Weights of a small GPT-style language model, trained from scratch on English Wikipedia: learned residual scales.
Each number is 50 + 12 x the weight over its row's rms, rounded and kept within 0 to 99. Layers, rows and columns count from 0. The size before them is the row's rms in percent of the matrix's.

# layer 8 attention key, 64x192, rms 0.0833, rows 0-63, columns 0-31
090:52 33 44 88 48 39 47 65 70 42 24 54 57 35 50 47 44 81 43 44 46 61 39 53 58 51 46 50 48 42 43 40
091:36 50 29 22 52 30 62 50 25 51 52 50 50 51 38 48 36 68 66 66 46 48 50 77 09 55 53 42 57 46 51 38
079:33 61 44 45 76 36 51 54 64 44 26 49 41 66 57 60 31 67 81 57 42 50 63 48 46 55 49 53 31 61 70 44
086:39 50 44 34 45 47 50 26 43 68 59 45 50 59 44 57 53 49 46 56 33 36 60 63 38 43 39 34 67 42 53 46
101:38 54 55 35 48 52 52 31 16 66 68 49 51 68 38 57 33 32 74 49 46 64 65 58 20 55 53 47 68 66 56 54
083:53 45 67 71 66 56 50 79 65 28 26 29 73 50 58 41 77 67 29 58 51 52 44 49 91 49 48 39 48 49 51 37
091:45 55 48 53 42 60 45 50 56 15 25 42 38 39 65 50 39 67 71 49 48 64 66 41 65 49 35 44 42 50 64 47
148:72 44 67 86 43 55 48 78 85 50 33 42 61 53 55 46 79 66 37 61 50 45 37 38 79 38 44 61 38 49 54 47
121:50 38 69 85 58 39 31 71 67 60 45 56 57 52 47 54 43 56 35 55 60 36 41 47 63 44 47 45 43 52 50 79
140:35 53 33 05 50 58 52 42 03 46 62 51 37 51 45 54 26 39 66 43 43 58 62 56 09 60 58 34 58 40 43 47
111:44 46 62 64 65 54 50 67 97 61 27 58 42 55 47 57 60 62 51 43 64 50 40 39 70 39 41 62 24 48 37 54
100:54 38 66 81 67 54 69 71 55 45 65 20 48 31 67 46 25 71 46 36 56 66 46 55 77 53 37 53 46 41 63 49
096:58 57 47 08 54 47 47 44 39 61 57 44 52 37 37 52 43 37 59 63 55 53 62 53 59 47 48 53 62 42 51 40
089:30 49 45 40 75 33 58 64 41 65 53 75 49 37 59 70 40 50 38 41 46 36 52 60 48 58 47 43 68 38 56 58
102:60 59 28 47 45 68 97 39 33 44 52 47 51 53 40 50 38 35 62 52 58 45 59 68 59 58 52 52 56 52 41 45
100:48 88 46 40 63 59 45 44 42 52 56 22 50 41 44 41 43 40 59 49 45 54 57 55 67 57 77 50 63 49 54 44
098:53 49 60 56 54 49 57 55 73 49 40 62 72 49 66 74 68 42 40 45 44 38 38 48 64 48 35 72 48 47 51 54
097:56 55 50 97 63 38 70 43 80 57 17 72 48 59 48 54 64 52 51 32 25 60 43 51 42 33 60 52 65 48 56 58
099:65 63 50 59 56 76 49 52 52 60 66 51 59 61 53 37 53 47 60 28 54 44 57 64 58 43 51 62 57 48 49 62
102:50 53 51 52 46 28 39 68 72 43 49 51 62 55 72 34 82 59 55 57 47 49 45 44 59 32 47 67 62 47 47 54
097:56 75 60 29 49 28 41 41 52 36 50 74 53 43 56 40 48 54 65 67 45 41 57 72 49 44 57 58 39 28 46 23
108:43 49 54 85 51 48 58 61 69 42 54 42 47 52 68 45 43 56 36 58 47 66 41 52 67 49 43 43 48 30 41 46
095:75 53 48 29 51 40 55 61 34 80 41 63 41 59 68 39 60 41 47 40 45 30 57 39 48 44 48 43 67 40 48 24
101:39 59 62 29 43 38 61 28 47 49 40 26 32 60 56 32 35 46 36 37 56 61 61 40 62 63 57 56 48 54 33 61
091:71 55 64 80 65 63 47 36 46 43 43 55 47 37 62 55 58 61 55 35 42 38 45 39 67 63 54 58 51 55 50 59
105:57 47 69 81 62 65 41 59 74 53 54 51 54 42 50 49 62 46 62 37 53 37 52 62 46 41 64 27 35 57 57 65
096:57 37 66 54 46 68 57 58 40 31 38 51 57 54 31 45 57 59 58 32 44 62 47 35 57 60 45 81 34 40 50 63
104:50 59 51 24 67 54 46 30 08 47 67 42 31 36 42 55 34 50 74 39 51 39 75 43 46 53 55 63 52 54 38 49
095:41 65 63 38 30 65 69 36 50 52 63 51 53 53 43 42 54 64 37 70 34 73 35 55 73 51 34 37 60 55 38 54
096:50 23 64 38 44 41 39 50 39 46 52 58 46 47 44 51 48 53 51 52 65 56 61 60 44 46 42 64 50 47 57 49
093:39 33 39 66 40 44 46 46 43 55 57 54 53 58 53 43 59 49 30 24 42 57 46 62 39 48 48 52 51 75 61 53
101:44 44 72 56 79 54 59 55 68 42 48 57 51 54 58 32 63 63 47 63 43 53 57 58 59 46 49 53 51 46 51 67
100:44 82 39 44 34 69 45 35 28 47 62 25 54 65 65 65 48 44 61 49 84 41 69 47 48 62 54 35 45 54 67 50
103:58 82 30 53 52 55 46 51 51 42 63 50 28 48 52 59 36 40 40 63 28 41 36 39 59 29 33 53 56 52 61 45
094:48 54 49 45 44 42 78 43 45 76 40 77 44 58 49 42 58 58 58 33 58 52 52 53 41 38 38 57 47 56 38 74
090:62 53 83 55 76 48 47 66 55 53 41 60 40 60 51 56 72 46 55 67 54 76 43 66 47 64 41 59 34 60 45 48
102:49 56 48 43 53 53 54 43 43 64 69 55 44 51 36 38 50 46 56 29 46 43 33 77 19 49 88 38 51 56 53 57
103:72 41 45 66 47 33 57 59 69 53 48 54 63 50 46 35 43 46 55 58 34 36 30 52 27 61 41 61 41 58 43 34
100:40 97 44 42 46 49 64 55 25 61 39 35 58 43 64 42 48 55 24 48 34 47 49 46 51 45 51 49 52 53 40 37
109:52 31 34 71 41 52 28 53 74 26 51 72 51 51 58 67 68 75 49 56 54 54 23 58 76 49 28 60 41 41 58 40
103:74 42 60 45 41 63 39 70 87 60 42 23 57 37 50 69 55 55 47 45 53 50 50 53 72 35 53 41 46 53 50 55
094:40 47 75 40 27 36 42 62 54 52 59 63 58 49 43 70 51 53 31 65 68 54 37 65 59 41 49 61 31 52 29 46
100:49 50 29 47 60 62 48 47 61 59 50 62 47 50 58 62 69 49 50 42 47 54 63 47 49 63 21 59 47 68 30 58
092:73 42 55 62 41 59 43 72 44 35 50 38 53 50 42 58 49 34 47 51 41 62 46 44 47 32 48 26 52 53 47 87
102:62 27 67 48 45 59 49 31 43 54 65 43 59 52 62 46 63 37 41 49 40 66 59 71 49 53 42 42 52 78 56 44
092:60 61 76 55 44 66 60 36 30 75 63 61 55 40 54 63 55 45 37 62 49 51 63 56 63 46 57 50 35 51 60 58
108:55 48 46 22 37 61 55 39 42 45 69 45 52 39 42 58 34 25 47 49 60 35 58 70 43 38 51 49 54 58 27 63
100:31 59 40 32 34 48 40 28 51 47 58 43 63 39 53 63 84 53 69 47 41 67 46 49 63 37 37 68 47 52 48 40
097:42 50 33 50 69 62 51 25 57 42 73 30 30 59 65 53 52 27 54 44 43 52 52 56 40 73 65 53 68 54 51 29
094:31 61 42 30 63 51 34 36 37 74 37 45 39 53 22 75 43 37 43 68 44 59 64 74 28 44 42 48 62 43 30 50
096:56 40 68 50 40 29 52 25 56 43 45 60 33 29 36 58 62 32 57 71 42 47 49 47 70 37 46 42 70 62 67 42
104:50 43 50 74 29 71 74 53 77 47 75 57 61 19 40 68 49 67 42 63 31 34 48 56 42 56 54 36 45 44 56 44
089:51 61 62 37 58 43 40 53 47 31 47 52 32 68 30 61 55 55 53 63 49 41 49 38 46 45 51 54 77 50 74 43
099:48 29 66 51 44 35 36 55 75 53 45 34 45 44 43 44 47 45 47 58 58 35 63 55 72 52 44 22 55 32 70 20
091:64 53 65 47 53 29 38 51 64 44 69 59 77 42 35 64 56 68 67 57 54 45 41 44 55 38 44 61 45 46 48 61
104:52 42 61 61 61 60 40 70 44 67 27 84 44 35 50 48 29 65 50 34 34 49 38 31 48 53 39 62 45 34 54 55
105:40 50 57 49 45 69 70 82 63 65 63 47 33 62 58 47 46 57 38 60 58 67 55 78 48 58 53 57 44 73 39 43
095:44 60 47 63 64 51 39 71 40 45 21 48 68 34 72 40 19 57 44 60 67 63 58 66 32 56 43 41 65 45 39 40
098:75 39 50 65 53 49 78 61 67 51 56 63 48 71 33 72 63 47 49 56 47 75 47 59 57 24 50 44 57 33 44 50
094:45 40 58 58 50 59 51 57 45 66 53 38 38 35 64 41 28 42 45 56 52 61 42 69 45 35 59 72 49 42 33 66
094:50 56 49 66 39 30 63 26 76 43 47 30 54 46 47 51 41 52 31 62 70 44 39 58 30 36 30 66 52 41 61 43
096:61 42 75 50 44 41 53 72 43 46 34 57 51 28 40 49 47 57 41 65 61 56 64 43 48 57 57 59 42 65 59 50
107:53 49 40 44 67 42 59 22 44 24 35 60 63 37 37 61 65 39 49 45 33 52 59 67 68 51 47 59 57 42 50 47
103:52 53 39 50 42 43 69 42 55 53 53 72 65 70 71 36 55 53 44 59 48 61 65 27 49 40 59 56 42 43 52 52